Weights of a small GPT-style language model, trained from scratch on English Wikipedia.
Size: 8 layers, width 128, 4 heads of 32 (2 for keys and values), MLP 768 squared ReLU.
Training: a variant of SOAP for these matrices, 3437 steps.
Each number is 500 + 40 x the weight over its row's rms, rounded and kept within 0 to 999. Layers, rows and columns count from 0. Numbers have three digits each. The size before them is the row's rms in percent of the matrix's.

# up: layer 3 MLP up, 768x128, rms 0.134, rows 562-614, columns 0-127
# down: layer 3 MLP down (transposed), 768x128, rms 0.13, rows 562-613, columns 0-127
up562 092:503461549570441517525509470445488466422473522551459560508606476430474518476512457487485524511525461495561510517494499495499550466540505546509488500483445424461567475493539551520538547505532543531485468425490472486581470527537469542474561461482546548505560499486533516431511557494461511522486476475593552486500517528460539451440541466386513500481426552545529475556476505470520484431526
down562 105:544471450479554488478541534504481518546521478529515473542429457488582572507496520551504510508485519453426540450528529466425395552482460525445480519446472560543490505594556538542499511499436452456498478523563532491481485512471509471441470510490454441438447477465505522440513517499460560496461497517450489498471519484462470484443490582542480494455371529481528557536459519525496492537550
up563 108:543476499517537531554578415476436525488452517512514470464516552574574426471457579459523452498466456518548480546500525452474478488523516536556451559501499472451505573445478530535526499531514472486471460505569410501465519530497546505487453465536598505544553538464426473528468517542502495491483435584492526469504530522537479511440503545508492465484491556482447479479423464475567558512525
down563 102:498468469524500506514496496573415520526506449523468494506496411443580505508461499565498505573478537512499463565537458456391524506491496455493454477504406518568533464522521535498489458448481474518464521489524508548501499567535538537570544514508515442449522456560471590487461572548522584447519502438420528510412508454517466473468459520508480457528457469481462483470530534514484535475498
up564 105:466504452431621472543495490516497568552473536509448522520485465425562468488479536459465528568449562442536467518484516473502500545493538524465518456492523508524545578444602463525502489487511551494478543544506468409497487507510442544551497485501468462515513471481542465519506640483482547521463497503502527503487530467500433497470473488454539475500469517565451485417531534503472427550457
down564 096:483501572477408502440537500478517444527416448430539515593523565518532539532507496490542475500515531484440525511549474523559573541471477514425444500483499515526517434536501524507490473460549528459504573488510507469528463505411403541478514502513484562487512464444463400479509431531549481553469453501501507564516505536522460518565514576525493493529506537455498447560522516539500488459541
up565 113:495532452517453495468515512465504462518515465453579529449427501456479502464492501455453544550605490513516516556510512483517610458535464493525522513546445502496522482447542488518531522490514502469524509578424484504542471462580438431505398513425468467513499453501514554523426522543509529499580571547492455501519488505527518554504447550462529434477530475558500439503525485436496516520437
down565 106:497524518464483516578513526446559507512490544545492465536561488515495478518580515507520482499442414487459495516473552491485547542433478546512493472529483570492478508525539498540482467495489564533517506537400546486593590555498448440546489532528535501528440516476506445440470496521561498517502484544541538484516416494545444509505495570416483502459453457481395573494507564504513546470526
up566 096:514481493579485508536522499564477490493537457510498492469494409449486473527478557511467595478434515484438510500501493475513492523479541562467492494449485483509551474501484525545445438467500497463527538562531506492462433462513547470535506497452502477623575516464518599466526466492502568522523549507467502438443429449494472491532514517539513509470450549466522431555547596433510553532444
down566 092:556445450461484480503419497481535536552466577509467503449537524476436465524521496514520460491537596554533511532537541502478450398607474491508519487475516540437402545503486508494563504498483539535504500473497483541476522488440480536523434497479548483492514429532552405531465478502582463496517492542468471447583483573474545554510424490495468443502507496495526471487473518458500522453468
up567 101:533447535520493507495434523544402522473547512518469509539464494516467547478496459484419510500538527454487495545518494431538450486378563525499529567472513495524493487524459465446535486404498522482483527518452498493506528526500509528482544474483483508496554509482636453538514557539442496497517522440397503459555488472505557442499523537502462544472442491549484445498521428547455458454552
down567 107:496487545446566555490470533513525504527429510484509418540543524429548402590505511504496521450515429499500561463552486507490523486469498521434486482525564534493497509526532571515511549542554441481480518615472476518523507508443524434482487533539429470494518565489466543456457469497517437528454485447525574447485602511497539537517539437550491558520488487547508517455540467504522516508528
up568 093:444485466454483441492601390547480506499477487517418549498477477450462508506458523529462491540404493558536485525530524498541509495492551490500478523486556506501526491516487514499464423525553472472490490500432509422534533505459438484522492403519462520454525479459555509532517456489420464541514587540506449485430417500505509465416514441486563432530503524513440524453474540499487458489513
down568 098:519477473452445465469462545484470516489480473535487602538396523519475548595595434499547467475503533461518474537525550512476485443511520502564547477495481502529412491439555482460487496529491473444521537448494525554498449464519468483481517515493456527496480515514490425524474517528566506457482498411500515525489540498524506573604569504561480594480453501460519527496567508482454538530477
up569 124:513433499536465509550486498493454541478486479510454500551527582495470470520548515479509519469509546500454535533472526486524536425466519476495542513523473491429518567477569463455491505567481480518513533497433527512514482487576520428595418474491399520569543488433475433555504550486428555448496517503555439453501524471487453406487499486495457515408428524464463496534494526496506442492493
down569 112:510464466527507502527479537458502457488466508457501543514609614501487539483533541527540443583496511510491422524519490553516499420463514516509606524486502486481502482504567429433498454518490565569468437509499437454519517493456516425531479408400509497489469510592503552547467441483443505505530548538532455537509553484528465543509489442517455494523488510515458505537511490476514523480510
up570 100:531539501455527490505590520562523486506576522530545569453541522497513439560488518541458517498462531469509463491474473552532473471525487544500580498484551508533535487527505526569504483562483502481469431541429435584513475473515558504571526476496504444503525530489582520511542544490525456543540457489547457500517523550601491483467359466514521466541465519455453513449529505523461566520478
down570 097:497456466562479488450544483519532504506431453490466498474500551556515518496386497476466529458559511499578509423430478570427539550498520470509480448550463504529491443476466468535475540409538483546537529440553522521438508557538442480500528472501552496473516505488574474525536481597518525565463486513482437460511475489501491546537558540536419467524513503508474514508576498423541486494523
up571 097:475490558503491466546499446449520510488528471553484483504517479554473481501474498519513530543420558502493482544556550468514500514553470525458504407466498409495598478559483585507445478544423494472525515471438535467496524534490556528437513552511493513524517533508452529497517491506589565508477455554464463461376499534481423493488456510503469506535539441495499471487541491499493428590437
down571 088:500621441472489545465495593486537494528553503518471549546507570503502470505517541556507440477606514540540509531575480506479487499400456530510524548424475512489418503452509513500505553486569475524534471490480494594463454517459462495486490485544476516526527512501504535558474437470498494395518461428529484525526476489493497485524462476494543548498442559498484448521511487535438579533485
up572 106:535493460515471462460500422561460485465455568530526515455585505487439568528586432501451460550499523550511512525494549514509530530424486422428469471484551438495431507471545488496528458494498639517499441484519576511493485452489481514553434534541505494517553472496558516520480475526558580523504526479517549493471449525471481519473553437485504487523514538515472502444480528543521452454478
down572 102:524517485473469465546484499532512531476466547491501450567421423448512545513543537546539511425582484515424503543515502504502464449512527480517492544520498569520442506510563547453495506516520486539540433462481470487524477485533526470445487477547522459487499555420590443483464568555426404527482540445513494454499563458524491522454446420469527540528501564438481522538439494485503533534521
up573 092:544398565563509485529497480476479529539528508509538497507541530524500554479504544467463499514418498497483488515485543503484502471515525518499580514501609507502503426483508468462559506492487476572471530487501491435446477510561510512483518497554446515592536480534611495437475473514522475532512478487522536505552490480512533492509494450465512428505462512507636433434498570516387534534522
down573 092:474536474522528462503481465563464544504527476497469537536499550498465502521486465461550529457483521512578485480435528555486509516425476422445459508466455472466469545460430553420409536516487556533495436445528557513523554555479511509473484487447571544501556469505455543579528429486481541469488461515529520545421473479452422463483500554488429529541483514516481585512511514461509508500422
up574 103:437493556514543549533395507471445597466508501452432511501489413561500433498458557482542479486533515528543520561493554503508494536507538481456555457565517458502565466518531555518544524483513553479507497519507505503476488475526501406565528533478514428487566598440441559460510543467486512514483441475563477475498583449490554465504537521448507485491517521484479478486460558490500455501460
down574 105:579487511503463488454488440454509464463556524497454537426518594465516551553559519492431572508512445466455482475454526543467447444434547480489430492468463508503425561454530474516520495449483473534420540465504558455503443475507541525459490443462514573507471498530528422518550545527490489502478540483470487511410472543534523422483421495480483504553461477512519487487455496536477463471550
up575 100:466531574496515565504487437533477499553496451480614469475443514430529440485487513520506508394406594512495519507510503514503513526483475481419444501445476460472474487562430482525483465508474537456506499504535565571543495495491480490499552534453516566481529451518524462503529492477445472517509511432515514478497543440461484446521483463531564538497519566416461496524552428575513518460497
down575 096:542447523581554509458533522488462476472519560518476559493481484561444551580481471464479489575471388520516434536430410502504522566509472497532548488545535450484451481384465482477491548543472520475492480510504508423457554518490506463508500497496485458522547568479552481457498522573483576543512467507510567537535507451488514519432514511522528474499477497551471536445519551461568504476501
up576 102:476532551509446575468475505524533518485495541513530494465486520582448497507524587470421460495502552541502486467508532504419502579489513472463541496536537479535500507478551451503552509498520516521445475505470529507496491442498500556484459528541472450617501511444546508514402512522521511559459545463520524506486578508562533476493374463538407452532508482498453542525504490410516546511453
down576 100:468479419488494524511451506475426483534493390464446473509572465541527506572491517491527425504519528492476414541434528479453503445516524455496458488471542492530452508539494551514530389437456494557535432508505498534433518524491462532508563478500522534479489453434487522600471473453538471540441539487502552541478455480508460461504466597533489481501568516465545455520500500480474468474528
up577 099:510464517467540506530528517474450531519532538403441524492454493507451469500545470479554471540536486509510523541455525503492500489501501451579481456547497527467542476497491506443513412545490462481539565453360545489566515532560451498474557544506515527492444478443496468528519500458485434494479432442544519537451482461521512438522491539487526559475524497501483429579535427425495512441570
down577 099:543537392498517474442444442527512494455499545522460494498463477462522535540414425504488571486505564529494449437457536484445514518487476498475482543520496513483509548480527485486572529504544470516512467540554484554365485504493610495503414504492481546524483557549560544431542521466480547509479488550498471584460503535502496489511522415540515504513417524490457483526526507508509454536491
up578 092:513530523498487513472472553494516423509493474478483536550474595470489468458483498452507512414463517494516431451513467493577502487553504449507517521507470460513461602558512502426595549555608495449483545514490476528395481497514475525473516448509525538461558512491535535517492471499558469470531556463456510477448485442482478554434434556565513491521517513513478468516499514458470410479552
down578 096:501500461542479538400447550567454453519504488477489545536433564443581429522498523535509501548567469477574514546471435488485504500496534425493467541523439525486548530492527507434456523451493487496508518498553517511488503543501546521527565504508457474527528454496446549515482550488499500433463540525452511477517582567452448530509515447527494476538523481478531574512434376546460476523531
up579 114:444548471529493605514472494512520434415492499488493498429509548478464497489530465551475484507424477451396527520409518552522498532532443504545519499513493506489486531482476464513520542516477517493511509489512506549421547440560463536504460543470487588529480488586475575478497554474487615488456506547509503534469535433552474472447490554533590534493499518511478536463465532498439540515532
down579 110:442482463434551514456534505515519495475585524516433466466571536512521533527491491451505488500435494513477477443488424468522492558515438544485479562538538480566519500490424558510524549475508486628471449500540466494477538520513462468485475471543519473565554500481533554616517508542468483499476543513560509470388513487496481501435468506502551419473458512476451488561543498514494539519539
up580 097:514495522514478445508436450483470507505440489513402544605520484534536473483536515503462511449501446552494471577581475468386492486496518588427520509508546517443434486537538479499509446580494529507504541441491469608569503476465482464507520443451495525494577429445493516519480521484442495479459524506491567473489455500542470475486498525502479533480470514474545539488455542500465470469434
down580 097:537507509542516494529526494498537414488475599519522472509541433538556554478414500537447525384515538546504502519495455459523478530496548424487438555466460558528582408513513454520473559528537500550443474492501449535431539471497458469486495494520512593460483429519525548525483491483536478486484473501470520522487473458452466561496496527537537480593556500485505551509487561525559492496502
up581 102:439441444503515514535496493462511491491506534430420589476498575466501548467551554507456526520446497504517443513547503438505488579503517603394458474572519569503462506558473487550494478561457554455516545512502544536482492429530493471517519469571454473520507442477539556536509518540532521479446466536511509501503458491529435479559457530517487470474427429456479460467455503513513456514477
down581 097:472513530508525409559469519557433498479506586522508490527501493504451561455520531402545504469537528485524516548446454511471467441435495541457481502488484551573605518463474564458432460478537489550467559492537474437505517466469497512478489512431548506474498487514539526489561443503493523594478503537448493487541474487513506464541475535529457473465481563521536506515528531607575444471524
up582 091:462466452532505477487514376554412533487486518472529486492476480546513442559463566486559569442531443489524446527480561487459565481497473422435590539451468521548510540491467507463520510505453486526517579503454458503568489491508498497485463522514522601527490471550542532488538449453511470548486524492521538485448494505492498509497532531514514483463492529519478483471525560625461454447554
down582 094:410557520556445474507471534503462429543515536507524449461508542428507511443541426544442471510477537493465518483482535531542475535478536576492509558568518509420470481490506559487526512481552527444516479498511525567482492510549562455512522526570525515517410512473454456481455509480438521510527483418482491540474466472413525448571466497491447521546458536516495580440466506426510493465456
up583 096:513506515546497484497595499569482559524550481431481453557527497475457527463505506483492547507520468551511458508550439441542503495458529531506553516452540527457468594527568568507479522568482466541480422573533528502468486479541479490414460552447545481550541495561530544515517515522437501457558476481531516578473550491514474506532549523531449589452548536485482457445501523453443463515482
down583 103:500548503467485517601464465509519479495486505473551519512516470462465493589468450530419525582462445483530426462500480481502526455552489552454487477478592454476482541489559504435477516437579560501540509564507422469477510518497549448571582537506524477482433455444495503514520471452470482469508499517475457494502534494487473530455484490502485443586568448546524533567557549487537499536504
up584 096:499517483515433529499513561488513490499457515540534514426441499443522479558516556482570443440488544530517579492468467505469508488485501526493483465432516480455517476475473510490504575449522515448442445470476518471437510514486457506566571435455440468515586542477566480534438474457470534464527420485528477560515567392494513513571481479522446464468529575441535534559490502482467491527528
down584 098:520587495449534512532539504462494544471529495454535501534532474555510569505540506504476539557564489572499486512425507507494511487498539467375497499523471520487591441495491534446551501506480521471481460534542493550546466470417519500485508523461487434525457537537460515493489528510512573480544488496545465527539498507549572512509570462391520519581525440437445498448526470470573458459453
up585 099:515512561553524529566475603517510579546482453520462423563491579527500457531511508482492457456479459502429494511503480516507519492528520538552491505515494466559461540499468426490547449553533490496491500465432555603540464492473537554519462550507510495450444529505555492514471521456493488503524540496526533411428564536483555537486437469467549505575499485469490540431501447540492440560519
down585 103:596553559474516485518534461500493456576516532452531515453518466493570481489479467439437583547475451473489535518496492507505489418475456444508555470432554526529485495500517468480505525465490478505461480521483423527529562544464522480567479479482505513536518493540541465483436607477493544539469459520456536561542507523496556543479467544513499536506506589562571481502517487512448619487450
up586 092:564502457582488480450514534516537530450490409548512406481460452477464483522521446487493495498498400573466510463460506447465497492469499548569478518531491479463500502521549497427551528461494530509437534493487514548503437535538467521627454476485457493542501413486479463449495515441472501428544524536515573492416466477478431480440507530509522478513543459517468532468462512479481470551486
down586 094:502557522502443538580445603457487491478426504428487530440438479424517427490550493524497516547525521537510509541485541495544429483530515422426552523524498520485519601509497472451454540459488501517502534510486507464491504497499513486477508530522484511525472609507535467436464485407460501525507492547500540616574525512501465468484541502564468510557448477487502536511537505453557524481489
up587 096:555459587468561540472534446469475608477511494548475511559466490521473502511519524502511536520531499481503438505522517523439567468481518510591504523491524452528532496513426498465534467586447527515498495565541474483489395524470482411517420488528467537507545548540567504463559516535487513496456437522505531418449555542513496461467539542490489503487417525500515567511532451501544444526520
down587 093:518494442547473526477434557603484478446515437558505509444490503459523483510488498462515522494463529474479577493465432473468454531489465510518509524537519481504438541474551471475501498485534496483515538420526454429533552472494528501537497517547543483390446467452503521443457514538455492530533538569418434532529500506483524492553447504492491489500538449599519484519511581407519499595491
up588 094:506460486513555479483557476441568509423516532522570495451501554528517484476429540632558525482458540483496435535533474471600488521490503457493501489496473480586538525523476486518488530504517457481518478488514559565539444476516535512514502481609530490440527464508573507440523542500473553490458488466488474539508564504531430474581477432489488431435465513455428491470495516534493481514512
down588 099:507458589436523500476494484472520560474492569490506445449536525538481484527523467542500520469472567489423545515423652489539436406496474429449498542522483508488484522521536465569529512489463487523514471502504432514508471475418501517497470453518554484518442516420449460589529504453499521522455517466537548441490534516529547488554580472521519546464483510509465493500548496521521511472529
up589 100:492519524533403512499483563449431517542483529525510535470551525506429455485469533537535477491407554529475485549502464448516521495490548559409541517447561487472480537495584460480486486509533508434524520529564478499467469498494483477472488520495535473520520538578524533465425526534494468453477447512489499542473557535510440531422436472493566402538524542431531512556479512458579465492537
down589 093:538467516536527384507498482517501550491484505526441487519493493505487474554523475387464490490523481446546496543558489495461482477530416497470502560483483501446600494509441476500441488524501472527445473483459537506367490513491488506535482450490461553507469501406597511518553498418507490550551602516438488540511519554484508450563532535542479516452513461490480538483503469540517471516512
up590 111:433547526524550551551487476551468512567488459482471480453461446542502464449508543493466511550521488500460516457543477437474448529500534460461510518516456485438561524481555475526504537544504486543403505462447524482377500452571556539460505561555446541524521493471469453557507504522514523513464488547507459492533526507526399491530424485489432553456474528555497430529484499456480573517469
down590 101:594496460522527500440513553483492552453483480532410418551465455471507457542465487505559535459524450529518475532524507543501425439529491538489472599481536512472438460436568486591499508521549553465506543450564480464452500487480457488457531492499494477471471522545474456472516535529507545436486536501567441534543554514492569505453486488486418551539532461493502505513482532525499499573572
up591 094:539538541467570544489580479511499494487458527475504464503523510585524502511444482512484510529460446485478484523494466421435500563514494509490549490519451435529514472478432547484443401501528515495518541464471479521526519510457437544610509540509496494515419525537478474471450434524479537543526450464515481488436445515489471491614396469525474474512502521502489488410540484515568469530433
down591 085:477540557538443461531478472568513448512482445519452568529475534503486517520537571449516463449468568410540540520479456477528521487462429476511512443459483448541501490553546519452507479560482411473505481522521506485494497489511466535439514503504474460470574463488528504613532446449573488486532540521554520452474516511544489570470567457490556424470490517540558523509459493552463532492580
up592 105:543475470518568455514523452482462498511444407485506500501437535470490475493556521477487549485442481486464549456550474473520427433437425498543560476519443474486513541446466482514539514450473473485494444489488460527455501544507568516565486466471471460600503595475503451507500514450471551449476527411501522487537608490447425502529530500481433465480513548457494492482543451522481498438491
down592 101:414463489503520518418456472576570425561531511523500515510459513526492511577494479493551455596535546527473537539485516521463510513519513450467498566459431526445470442445487484454498533504540536467510556489521554518487518586492482465469543497530572505479438411539479493542498513502514465471463554443535491393450465555490478477523507521479516432534551516495485513461449521468526493542578
up593 112:427484498545507437464463514432466550549506542561485496475538500526516506516557387399511561446539525480503556541453498498469489482564525571451566493474519547537518532483518503467460511581484540555470496493426529476512449554491435457479511526513508488547474497479519458459484462542468491533530460489543562474465492494516535413468520523437467550513558545526566481416486498482430450513501
down593 111:477517506496585552499518522475533390550510519564473542488507489538505480443539509472491502519513502448452502482465507456512403477560587465481496461457525541506454521468493582475510489466508443455473596462499488534506496503441526514535449449520505457559510435510534498507526493387489510482504508454492547552533564480500493474482479417537438570472489441485503503526573442450517506573437
up594 110:520470429522567555448499469487505581476431443529493499465499473491465487501482512489478553448506456544432525531516487413503490567509550516551539516526441530469550498451498495423461560428450476507522551470495510501425441552444495459537482538516492522571557486438562520547532550473538561544543530529453500532483541527521505533498471500417484499480487455569498401524563473497491499563501
down594 108:480541533493480484457489533472513394567460497530498505594539507582436512537503559434495506516501473491507537474528500486463524433529491465507538496520504503536507501499507478453495418447527481555456542487591452529500507521579578505563503498455495448493482517485477502505478474405434477541498542526538597499492495521502536460454589545579461513492549444537453535540494547509522462420461
up595 090:519535533561534416529519479525467478452536412506430497433414493464411526571555477479506446507463526544476444523523515525432528482526515449507518474471534536454491439560439542546491484515467427485483496433473473515460473500446525469488527435549483499481531512488542434549556468472505519475500570466433473457501421501556441473495517553525493552541520444506520505446499505511496472440430
down595 092:488536398472491545572514450565505511469481550508512567521510525561609509500398492501505462515561549534552528503515477516455495510439504537455421511501518531494528514458521487460561505515505512558446522512472454491466549528499508501484497464448545523516546497510502518561398512594420510452508442457530538466495576449467570507530504483521511481503500511445546483498472501471499475608455
up596 096:550459490526511463569536492522462498540502465485500443421542441528491468573469551502501516441429477486505483583471475537436506476500468535514533582523517547477542555512559510472466500453430502493533518502458442519469524502520554471468490497397478546476481490511559483478538436532541553481523543445575463578461534411482538416451526529525519452540567534526471491492521508521493424527519
down596 099:438575524471532487528423521528468488483446534532470468506428500469540460456490508491567435468507467533501583459491510549580472524510567507511560488522523477459461504541411478486474529506510492519520484559534525475482443481471523441452560528431468448535542480535523472484465565608484494474501459557505491505462455610492499446534492506411511508583494433495497484492525467506486565450515
up597 101:513510528589595540531394491528494510480471460466452500505547448469490498494504533510562530550519468519479539478513507532423527511520511474546551534517493539567439459495506506427518495536499517537524512463478512526490431499518473602460417528466538510455503516488492535542433528541499555473393456503500490594503509527480538501476532514481403508518446526528496559567448529577527454525534
down597 099:596502458506506547477497535469498443488565545445516538469574581494549530520528438552479476523500456597509453432549472480507543476519513477541423550453517491517430520393525452532478526558504596505491573477445522512484502542551476550486451465449485515472513453479462499495489455508521496519596469520478542500487447429470542511545548502512438533501505463481482476566508477505529468473486
up598 100:522532487519495533526460463443489556479515544498504505455547394522490495530468494486527544519489545473477462527484489458472476488467506440440556574446495528448462510465399541488523496483476495465587496463471531511539467519512545532393521442535499499522432513524546518543484511463540526492516502456563474454520426458564459484483534588500454547546439534547420500483587530546494506459573
down598 103:451473530519467440512582507440406523491508588561509500496487478500538558497504496523506552396488527488550530430497528413528467539417540536521496482493522454547470542544527548419463525508442511486499458567484516503475534488537470512495480583488515562428540519505434445491495508551460463511535474570472540532549508529511537518514521552518554506441490482509509565441456508528412482517477
up599 090:485537504596515421516470497555493563506532531396500548458488464501512508517577540514516539439456490510453569463500481555527432442523572506593494562489487495496476488548507492439478529409517524475562477505451462487486478530447579513459534421506517462436541518471504574528539467466510536541525426459510513521499480525499480491441479468497480472483459490504578513433481568451523533501490
down599 096:484500495525498611555593534509541482457513460459455504493504531503505487466499517468440494542457527507517452487525413481518515492478445462419479522509511556493474444540437554503403513507491513424475504459500493554473536485546421532583490527516510601514474447531521469547543459505495494516551489539554503426498450446449471510582551473465508448437520557484479497527447542525567515505505
up600 109:467563432470484422523451495483461626501460490515548434446493502540494542499544418455467486584466493523549472526547489487524489465553450561490524489504564520521532426526490488536520529506508457492524490521473469515460594483509584516514504473481454497461489501438581547568519511545543555461477524462502504501500561369462480468537504543481472492469522512570564498508484498484492514538498
down600 100:548522515504566532485476478492489431483556523484521548540453479466572470537428499589498559423475504479491555451481535520474510474535542382513491496456461469550471518510549531429446561476482494520451547426619449503508480455515485515433547488553510534506547496546469431444482452443509528495518468519460570442544474537503466552506509449499525479521527470486482544460516522465449475497522
up601 091:508485436477510533502542497473509509510554430537489580467444439537484498519492517462593507495436568513494515530472516526521566523488457484485525549490494547443497490518522496539468495517525448559547443522514468442489471428450401544523532555523485491511575540480546544500492570413443538451583517486514495496463564442461492561485533505454407523502463526496514563491530495441520507412509
down601 093:444496522480508565499395449458541516483513530488482466441458500478508408477535409501412580470507460474569524507513552430554449450449454544454516465505488498456460472559481461521516515459476472495459472528528491513465553535513496543481554459508559570479552527531510487467506538564574481465488555458462468477441440510549519518521427486438550484520492503448468520550449508486536487558510
up602 099:378514489541507480513522496528444545539570488490561488508421512493472534446522491457501575436461510487412498452462515501495554461554476473473425490474523509445527520528457457510535529500516528517496526504536481547521511401432415510477444560462469498556610475468489484520510524520501548461520543492499497456478563535532501503518423535525518521490426541469542486483554565531577511465479
down602 095:537425458462473463506585525437502476465504472555508470481490470499487504498485544513515521514537528574537535556501486498534510529532482454514475471414525484514453515546473523483579529436452473487464503498506537565556531574483504504498580460576409389480478494505483515557445475464557517540456458547595520456440409517510520450511537440509469512489485501489490542508527496541534409488526
up603 090:542536498527539512448494544528431520482538568517471523552473543513486485475542469474481528471444477491433463517467481506620532519543484425520443482440528529494506488559544521532559549477469515458527420464496468475444417436513505494516578482578517441448530532551482479445500546499492491529519431438505459453460440509501513489582517537515487406484530497469460441484483465534484518427530
down603 102:532550534513488552381519503459464484549459475524575564510514474541499567526530511491459449516470509460456569546547474504464494517507461485456586453446513515518548477509527471513464515499537478501510535497529542465532521506556560541470453502465522459456477501556452521555423473602456509474496510483439469426444513489476544479478501562521497394477542579422506488510446527499443519510547
up604 106:584448459453540549422505539504446479497509482567501514418500510472534486555437526455461504580510472508539491499469524420512514543519489511525441565513514520494505488584548539504468528452514596541540547520461502526497495516499397438572492510515503459536499474524478486440483541523508584419527477475484439538460442522548504466551486518573546484501467459516499512448488545486543492582509
down604 107:462385568515512500481438517528472498449511568453505501513504458525541458531514501526544561487536503502483445475439511444522527504488568457486503482488417536489456570529535489474441531501414525547487449463485512476530493491491535548447470497562498545440443408491500472460525433505501547533481464523417499571549447535441570563519466503558548488535488439523535510506505419502453502523493
up605 104:544521482553542437458475451618435530452518511529476438548500551464470505435489507494496541492527460473449508438475579531581502472549581496428431493461461532502475487510432513459566479479467501568457462416491463470511518474450457509504497507506506467496529502591485458437522517507460460444499484501477512467527511503430540494506480551497492415576453526439523468521508532497528498455554
down605 107:523457488534527476503475456510494442551517527509615442501552560479581542476472469468506484513445496470466483532459461501448501494508519516566461450459477508500554446430487487443573413481510526557450569430519475483509525549547412433463451484569503487497535500483500418530581497592485545462483485546492537510507501495496482543538452477543443464504495505486491434530478518456552482515446
up606 088:464481525587464457516542612524502467500475449457459487476543527532539440483469422517533533530504499520502498529459467475533524597550558482416549468522496448534513539521484515495565483527489555520476490563514569496558518538504473586472422535516444443454494569509507500489508508522490528480524466480471400505580475460507554506486447496566532433518515531450493456445491505539546493484445
down606 094:458525459452465550495472486479499474489564552456554536528444513476486540463500486499526433573476497468480541454484366502524553539500498484531477495573470402445526572524476452500488463522492439508494560485495452535527478483543491499535490523472542455470500526540454445467523485488504509596536535492518554486462485492474482520558557544521436480378538530548554433536489542465513437502531
up607 100:540490447430457492531509497512523500530534431500445514477444554512535439539398561515515446438466548439519545500499506514507485542477416468561438516558484436479459488524486513528483452532532514484494574433464584535472555479527470506529498543508510514532468455526581459539511518463486486547505505532470447419507461462409508510517538540524552482431532447495504533557440476469502553553463
down607 096:609458485517525493517501488460481562450545454506417574537493502496520497527527582478546522422468549542473431485482486504528488500521435501480513505498435459491510547490553508502572471518495512513505491424528464561532494508478511520413450471430464496535443516515564488497522444517570481425528488470582496597476442464477431553490515509453517485565460471523507527468536539551446473452523
up608 101:512447479509497568530492516535524385492519480530509500543509516521505515483479485579513464480490461511497467495505555558534496483583476535552475512516555550440438500534522550460493534494455464515509550481486468486496464450544460519407469453534471518553484541516443473582536575544483447510544456442479507569476554492407554444484522490518533575489453510457493548572491458605538486516465
down608 097:501456502521445485536552538506450529576557434446501452473467475515429466516485507474482506447498477471533501532490504452506494531502579474505501505492504511509525454516508524434492475491473421496483498551415494567515519447474473512505523607411495514550522476518436486505495489498514508466524519551489461460566442500626426600526548586538553469488516480498542465483456549485537488493585
up609 083:535452437512489430442480487541499536523514504407513522465510503450560524543450489550474467511562467547505452529579511508507552500467542449500528500519492488516513472511459497461535464441490577454547519507486513580406504426476584487521563466480552512514457493481489435496509524520513507477495520491413481529519568512508541598544512568577506499536434513436565511484518489576486553457493
down609 091:571486559507500446529562519538529443551491537573490532560492512493482434383422540526493554513511547512501463503503437536558467477496548485581499520536482519475472481422493483524495516509579536525473502497515543540495559538490426502554441508555538463476472490453495498498478446451576462501513430452509493499495474503470545469453553434518446553446571477444500464517423444508520491477519
up610 107:648422429546435579515478498615493539470406500481486521488579559476470489404516491503530503503470454521473480487520502475479526554486548506500507511512532543549523568476420475535531530466519487489542563415498562530478575476471503513518526488505443487504543508464495544533476498524476509470514501540481500490518484561486497546573531548489487466473523545523526501522539445483444533457536
down610 106:454470487543533536505460525517548594539514497529542499523497442531521513446489485462519520442503459507510592532505415512479526480476411492459488495506528514471518495532542535533463504482507542457490490507457496473552465495524581568526522467583484430458425515497476511388569481438542558546476505508496483495504424541518508490388498518493462598519559498494546511494515561529465497501581
up611 087:521492509505524543535530479502457450436516540499515447404454486599515555502512438527465518468483560487445425524477370550468517490506552583489471499450527536481487422474508560515552556497498489484515496472510511544525491440474541531533571493480529501524500496493515473439493555496504486505603464501436551534436557597504519462534430522508430520487469486532458462480527501494489481514551
down611 096:511589529466469476506536501474468553494500466488489528594545534424511467520454514445498506481495525514470459530539502501445477494549529484566488570486553501471451522511492403530509516541515473499545543574512467369475453468520510510484492417491480537489527511483500474491518431496450463522446511484484584390481500489479528507536551478511492497552437444504523530500509418455454610542495
up612 111:517511460473432498476474565522485503548425458523472497514430513481518494512535541531466560513522525435533504494488488436533576469437467448454516496487498559501578506529521485559507518442434476423549477478555552550536510435453484488525449469513418533443515533522587577523448488542513493469497565466460493475512530537485577529513502544473515551506537522468433446537490426505519444419502
down612 103:564479502494468469556534503475510539540536447512444539511547500466444494502613487481546549505452477565543520478452560508515551516464535466419553510530513460403517464442491568426526549450498456509461461541496492563463491496475532522520474496456476455489515478564446525490529392424528487502506423504525566484479532469499496465470558538520467470505530515427555538518492566464482526555504
up613 099:563468554478531493513412466533512473380484555471445535493463519546503471454482573496470501509543501485513415446567495523541514470483507534498467435546568481523459438506555534567568483518454545490540513465479509481459495486500447495500406554581460454521468527516481508510481535504542563535489454511533483463480493482461467457553493487446475512534530497468488517414458552549574422508469
down613 094:489503482474433554480523463503548499592570583491516485519542538443403502418494474509522512437485442472476504541468491473528442503525545466486530518506477505473472514487432498457426557470463505561534461589545525470500532523540542505476527473460507496476516505516549478538435512542517437497545389463540574536534499519565496447530510497445493511477536517506513390568555459507532507509478
up614 101:528511442492497522462513474608516414486530508423524498501513479441600507510490447547482530500488507518466479474487477407502510462470505528522464533470532502510456500531451509458476442513495493555491432440555468550499648531450503550531472504509493453439483479496515540538535549484513542525531507562471525429488438526521472546488424517502598451497484481489410443479526506517482544480523